config.yaml
num_hidden_layers: 15
hidden_size: 96
num_attention_heads: 2
num_key_value_heads: 2
head_dim: 32
intermediate_size: 384
vocab_size: 3269
hidden_act: "tanh_gelu"
norm: "layernorm"
norm_place: "pre"
norm_eps: 1e-05
positions: "learned"
qk_norm: false
attn_scale: 0.177
bias: "all"
tie_word_embeddings: true
parallel_block: false
init: "normal"
init_std_qkv: 0.051
init_std_o: 0.00933
init_std_up: 0.051
init_std_down: 0.00933
optimizer: "adamw"
learning_rate: 0.00355
beta1: 0.95
beta2: 0.99
weight_decay: 0.08
lr_head: 0.0084
max_grad_norm: 2.0
warmup_steps: 283
schedule: "wsd"
decay_fraction: 1.0
decay_shape: "square"
final_lr_fraction: 0.0
batch_tokens: 16384
max_seq_len: 256
doc_mask: false
train_tokens: 107300000
max_steps: 6550
dataset: "wikipedia_en"
Each number is 50 + 12 x the weight over its row's rms, rounded and kept within 0 to 99. Layers, rows and columns count from 0. The size before them is the row's rms in percent of the matrix's.

# layer 3 MLP down (transposed), 384x96, rms 0.115, rows 173-206, columns 48-95
070:54 38 55 49 43 48 63 65 51 63 28 38 33 47 45 36 51 44 44 41 41 67 65 40 24 39 51 48 48 64 79 57 56 56 54 36 43 31 59 43 47 59 55 43 44 38 55 39
106:34 37 54 74 51 38 57 49 50 61 44 43 44 53 35 58 45 44 43 31 53 30 54 40 63 37 53 36 61 44 58 34 51 55 56 46 62 83 48 62 55 57 60 50 42 45 41 48
107:67 53 47 45 58 63 39 30 19 38 62 55 38 36 37 40 49 35 69 51 57 52 45 74 61 47 25 65 62 52 46 54 38 40 54 30 28 60 55 46 29 67 45 29 46 59 43 47
098:70 42 53 50 40 40 51 85 53 46 51 54 64 60 49 45 41 55 59 45 82 64 41 52 57 38 62 79 46 34 59 48 47 58 48 46 58 45 20 28 84 51 43 51 45 51 67 37
133:40 27 57 36 71 43 38 54 49 42 49 57 59 49 28 46 25 67 66 62 59 53 30 47 79 57 43 48 47 59 43 51 49 56 51 35 50 75 44 27 65 60 41 54 57 49 51 52
081:43 41 44 72 53 55 57 37 60 37 35 61 63 28 51 61 68 54 37 71 59 59 55 44 31 54 43 45 52 49 66 77 39 35 59 69 57 29 51 63 40 56 56 37 39 70 46 48
077:55 38 73 42 60 47 60 53 49 53 47 76 38 55 31 50 69 35 33 55 53 59 55 33 67 45 52 57 39 61 54 64 59 30 59 45 45 51 52 36 46 27 46 58 51 53 39 30
078:61 57 55 47 47 54 66 53 40 58 30 57 55 57 64 57 29 59 42 23 55 48 50 53 55 59 39 47 20 61 55 61 70 31 49 67 26 47 55 40 47 35 52 38 57 32 45 50
062:42 51 49 37 44 44 73 69 46 62 59 56 61 47 53 64 38 61 53 52 61 46 44 43 33 43 79 26 39 30 49 33 46 51 49 52 57 66 33 50 58 48 69 57 48 51 73 39
112:33 44 48 58 48 46 53 42 46 47 41 45 46 50 46 53 61 31 46 48 51 51 59 33 66 44 40 14 38 71 54 42 39 39 60 81 46 38 65 77 38 33 49 50 74 60 56 58
086:64 41 33 76 44 42 51 60 62 65 54 49 39 18 56 46 52 41 39 43 47 57 60 32 19 30 41 40 46 54 57 30 51 38 67 58 41 44 47 71 55 31 77 62 65 51 65 34
131:48 56 55 39 41 62 69 50 75 61 54 76 65 33 30 13 45 54 51 53 52 48 47 48 36 38 48 55 55 63 72 42 67 51 36 50 44 61 56 44 59 36 51 62 54 52 45 39
104:57 52 51 49 75 81 57 47 45 58 54 57 35 66 41 59 42 66 50 61 49 42 59 39 40 34 50 49 42 52 58 52 52 27 36 37 25 32 55 39 55 60 61 23 48 33 63 67
070:35 50 61 59 62 31 46 58 50 77 47 45 64 56 81 72 45 65 43 60 49 51 47 34 41 45 55 67 25 61 67 54 33 58 48 30 34 50 61 49 34 58 62 35 49 45 46 64
108:68 54 41 63 62 53 54 46 31 54 57 28 40 26 34 48 45 42 50 65 34 57 38 65 57 44 57 53 41 66 54 52 48 57 48 40 31 74 63 55 31 38 63 42 71 57 38 53
125:44 41 31 55 51 60 47 59 58 64 44 59 58 35 46 47 54 46 85 49 44 30 55 45 58 54 55 41 37 38 62 57 65 57 40 46 23 40 54 43 53 70 62 68 49 46 51 60
049:59 46 60 40 57 34 50 68 53 53 46 68 49 60 34 59 52 27 30 52 63 56 39 38 58 43 54 42 39 40 58 33 52 51 54 36 61 52 31 40 66 53 59 63 42 40 57 35
126:38 57 44 54 41 64 65 49 45 54 63 45 39 57 41 61 14 35 54 55 55 47 57 31 32 63 52 47 54 55 61 28 37 53 46 50 46 81 63 53 60 59 71 50 38 41 46 60
076:49 51 71 42 61 29 54 52 73 47 59 52 94 49 28 51 45 36 29 44 50 32 54 58 35 30 56 28 40 68 66 39 50 74 49 68 41 42 48 50 56 49 67 45 66 49 63 50
083:61 73 80 49 44 48 48 51 34 43 33 63 67 52 59 52 68 62 39 29 67 35 41 39 44 50 60 57 21 67 55 43 55 49 52 36 47 39 46 54 50 51 39 33 28 42 53 32
118:48 39 64 50 27 55 25 49 45 24 80 44 68 63 39 67 42 49 42 71 39 64 51 46 43 50 55 28 50 41 55 45 68 51 36 49 38 44 42 43 51 55 50 24 43 59 47 48
060:51 55 42 46 49 53 56 54 63 62 57 50 66 43 56 51 74 48 29 82 44 46 63 32 31 45 37 27 42 60 52 31 59 46 39 47 40 51 48 74 43 42 82 50 52 63 67 37
061:40 42 58 54 52 35 62 77 37 66 53 49 43 49 74 78 47 58 46 38 67 52 40 45 47 51 72 64 26 38 54 53 47 42 55 58 43 29 36 53 56 56 53 49 36 55 64 30
140:67 53 64 56 31 45 49 37 30 49 59 58 52 38 42 45 46 42 42 76 56 60 63 38 63 56 63 48 64 45 38 39 45 54 65 63 40 44 36 46 43 40 47 50 42 46 30 29
088:57 56 21 56 43 81 46 41 52 44 63 61 46 51 49 42 54 51 67 76 38 42 66 63 69 36 39 68 63 45 52 36 42 57 47 57 46 62 64 69 52 47 47 42 41 63 21 32
153:46 61 54 58 65 62 36 39 45 63 53 43 55 44 48 42 59 33 47 69 33 19 55 66 53 46 50 41 55 66 55 53 50 59 51 52 29 63 73 48 41 44 53 38 66 58 37 44
141:26 53 52 41 62 59 43 58 53 55 53 29 39 42 46 29 39 46 50 50 51 55 52 88 61 62 47 62 47 48 52 66 57 63 42 44 42 46 42 45 58 66 43 39 53 64 47 55
095:65 67 55 52 41 41 52 52 44 63 50 27 21 45 17 61 47 39 53 77 49 37 81 51 49 71 43 57 48 48 72 39 71 44 42 42 47 73 37 52 48 54 47 51 58 69 49 61
107:50 54 46 64 69 53 49 46 48 65 67 34 59 57 57 39 38 50 33 51 53 65 45 54 43 56 52 55 65 44 21 28 55 51 67 48 42 47 48 41 39 40 62 31 51 25 50 57
159:44 64 49 77 51 39 38 50 47 43 51 56 67 45 59 58 69 30 50 28 40 51 31 62 46 46 58 51 38 50 38 55 52 56 65 57 46 64 50 63 52 47 29 66 35 37 39 57
071:47 65 56 50 36 48 47 52 29 54 62 52 70 36 62 70 65 48 38 67 45 25 52 70 54 33 59 27 22 45 61 43 49 49 63 64 63 38 65 50 40 20 57 65 57 50 47 54
118:45 47 45 48 64 38 44 40 44 59 49 37 39 44 58 57 37 76 68 58 49 52 38 43 55 65 46 41 63 55 50 71 58 47 45 43 31 71 27 73 67 45 38 57 36 45 48 56
081:48 46 56 36 50 56 38 44 47 55 41 54 46 46 43 47 42 45 63 65 45 68 52 65 51 40 46 29 60 48 64 58 71 42 50 38 32 63 56 45 50 34 54 40 58 58 75 54
082:34 52 54 64 60 49 52 41 38 61 51 34 35 44 56 63 29 44 63 58 44 45 59 52 48 49 42 44 39 51 47 71 51 56 53 55 51 52 61 55 37 42 64 54 39 36 69 73
# layer 3 MLP up, 384x96, rms 0.172, rows 174-207, columns 48-95
091:56 52 47 42 40 63 53 44 44 41 59 48 45 50 82 45 55 55 57 50 38 62 45 39 38 61 51 60 58 60 66 51 39 51 39 57 31 33 55 43 45 50 47 40 64 61 49 54
115:44 47 62 66 62 41 81 46 70 44 30 46 41 57 51 51 54 63 42 51 44 29 39 69 48 49 50 29 45 69 47 81 27 35 62 62 49 44 59 77 45 55 47 57 51 62 52 64
078:35 53 59 55 58 51 53 23 54 53 55 50 41 45 50 52 59 49 46 47 19 36 65 61 58 56 34 38 39 76 54 54 43 42 60 62 44 36 94 75 18 53 65 58 53 52 36 66
110:39 45 25 74 74 57 60 62 53 41 47 72 52 72 49 42 55 61 30 55 52 52 31 54 54 46 33 50 40 47 20 83 46 33 51 44 70 41 49 63 38 44 52 61 45 64 54 44
085:58 46 64 55 47 31 58 45 64 63 47 30 38 48 60 54 50 41 49 23 51 46 61 79 60 45 51 43 42 55 60 56 42 45 43 51 49 42 59 54 51 45 84 43 70 62 55 50
089:52 48 67 52 53 37 65 65 63 70 52 40 53 52 43 59 62 42 62 36 55 42 45 81 48 40 57 32 45 60 45 51 35 28 45 49 72 43 57 54 56 53 61 59 53 71 59 64
087:45 52 41 51 51 41 53 55 46 46 64 26 63 54 61 57 51 71 46 59 60 41 47 62 44 43 62 38 51 59 46 62 32 49 41 64 72 38 64 52 56 44 54 79 49 76 69 56
084:52 49 52 58 43 36 62 55 47 61 42 43 60 54 58 48 57 58 65 45 51 38 43 70 51 37 54 47 50 59 57 71 33 44 38 73 59 35 56 58 50 53 62 67 47 69 66 51
104:56 51 55 43 36 36 69 53 76 48 60 32 49 74 65 52 44 48 44 26 52 46 55 53 39 46 48 47 58 64 58 74 27 45 42 50 58 35 59 58 38 50 67 74 59 55 53 48
089:50 45 54 66 47 33 63 59 48 54 49 52 54 50 56 54 54 54 54 42 51 32 65 72 43 53 51 42 46 69 42 64 40 32 49 65 57 50 61 58 55 58 72 74 37 53 59 52
128:31 50 52 48 50 58 52 54 65 49 48 55 60 61 47 67 51 52 38 40 43 58 54 62 40 33 70 56 52 75 72 50 51 38 53 59 53 47 56 44 59 41 54 60 66 43 53 51
111:39 28 68 33 52 41 41 44 63 64 54 43 68 41 44 32 48 55 49 41 48 50 53 79 53 32 46 32 59 43 68 39 46 64 53 52 50 63 54 63 55 42 79 60 45 67 52 43
078:43 55 48 52 55 38 57 57 64 72 55 41 52 58 46 44 56 49 49 40 62 46 61 66 49 53 50 45 44 59 42 62 30 37 52 54 58 39 55 48 42 61 64 50 47 84 67 63
118:41 59 66 70 53 23 57 49 71 60 31 43 60 54 53 41 54 80 45 43 43 51 54 72 32 38 48 40 42 67 61 83 49 24 60 57 52 31 59 72 48 54 41 68 41 60 53 61
114:59 46 73 64 49 60 80 52 42 40 57 49 55 59 75 71 68 73 43 50 68 28 50 39 42 71 37 49 11 40 50 63 39 31 57 55 33 44 51 44 33 47 56 44 49 49 58 46
078:51 46 55 52 41 41 60 61 52 53 47 32 53 54 53 44 52 57 62 45 54 44 59 74 47 35 57 45 48 56 51 57 38 37 35 69 60 46 53 52 50 56 58 72 50 64 62 51
093:56 37 55 55 67 51 52 46 58 64 54 59 44 31 40 35 88 45 52 43 38 53 57 58 54 32 46 42 42 37 33 65 50 57 68 61 35 42 48 47 34 41 49 57 47 59 68 35
093:37 48 55 62 50 43 66 54 59 51 52 42 40 63 68 48 38 57 51 32 46 31 54 66 60 43 54 30 46 61 49 81 24 35 56 68 55 37 52 59 42 63 56 75 47 59 50 54
090:56 43 53 49 40 36 66 57 58 60 44 42 47 61 60 46 50 53 59 24 50 55 60 72 31 34 53 41 50 54 66 54 38 39 38 57 56 35 50 64 51 59 49 81 47 49 56 63
087:49 37 56 62 59 47 36 50 71 65 42 77 36 38 42 56 51 60 57 48 39 10 57 68 66 45 48 46 56 31 57 79 58 39 61 44 62 44 52 57 34 48 48 63 32 49 66 47
085:37 44 62 54 51 40 61 54 45 58 51 46 54 61 57 51 48 62 56 40 52 37 58 76 46 39 54 47 44 68 56 68 32 27 50 70 63 35 53 59 48 67 53 64 46 59 57 55
080:44 50 67 49 47 42 54 62 62 64 48 26 65 55 47 60 51 60 56 48 51 42 49 63 54 37 44 49 53 64 44 66 40 45 32 71 55 40 55 51 58 51 56 70 55 67 59 40
123:62 47 54 48 55 40 44 71 29 65 41 62 41 35 62 54 61 63 29 48 51 42 54 45 55 53 46 30 11 44 23 63 22 52 63 52 55 59 47 57 49 56 83 58 36 38 48 60
087:34 41 46 65 47 52 59 48 69 58 39 47 38 53 29 52 41 77 59 53 43 37 48 50 62 54 57 43 43 70 69 60 38 31 53 57 40 62 62 77 40 47 41 68 60 55 42 67
128:30 56 64 74 51 27 64 57 85 71 32 50 67 43 35 63 55 51 50 46 43 55 48 81 46 50 60 37 34 66 49 49 47 45 49 50 50 50 53 64 49 36 47 76 58 54 56 49
132:63 62 60 76 70 59 76 59 55 71 35 50 42 51 51 60 59 47 48 61 51 26 43 56 44 55 40 46 25 54 34 79 50 28 57 66 44 51 47 56 53 38 41 52 39 53 51 53
123:41 39 71 57 34 51 42 56 52 35 45 59 36 67 72 60 49 53 50 44 56 56 48 54 69 55 49 40 24 58 64 61 37 37 60 59 55 66 51 55 47 41 51 47 29 48 54 64
125:51 53 42 62 49 55 40 49 47 33 76 46 59 63 40 52 51 55 66 69 50 55 55 48 54 54 50 41 50 60 37 48 35 38 37 56 46 45 44 53 52 40 44 41 66 68 73 60
128:36 62 60 60 41 38 47 56 47 59 67 61 47 48 62 41 60 59 57 58 55 45 67 62 65 37 32 51 52 41 17 72 52 35 66 73 48 31 57 54 50 76 38 56 46 62 53 57
097:50 46 75 56 51 41 66 54 63 47 46 52 48 53 57 69 53 55 57 43 50 30 59 82 55 48 59 37 48 54 50 62 20 33 29 69 70 43 60 56 48 56 63 76 58 72 57 59
118:43 44 62 50 55 50 62 47 68 51 52 38 46 67 57 16 52 72 71 68 55 53 51 72 57 46 38 34 58 46 66 69 34 30 40 79 54 47 47 55 43 53 51 46 50 76 48 63
097:44 50 51 52 49 27 57 47 51 67 64 47 47 65 46 46 46 38 50 38 55 43 48 63 47 44 43 41 53 61 30 71 40 51 38 64 77 45 59 66 53 62 67 63 61 74 54 56
097:52 50 56 52 52 44 49 48 53 59 63 33 36 51 55 55 46 35 49 28 60 43 56 69 54 37 47 51 48 55 24 67 29 49 49 74 59 33 59 51 50 51 68 61 59 82 74 55
080:58 32 62 48 61 53 37 63 52 72 58 66 28 54 54 51 49 26 33 17 59 52 51 82 62 43 60 39 44 41 54 51 30 54 47 50 48 59 53 38 55 43 68 63 59 71 48 42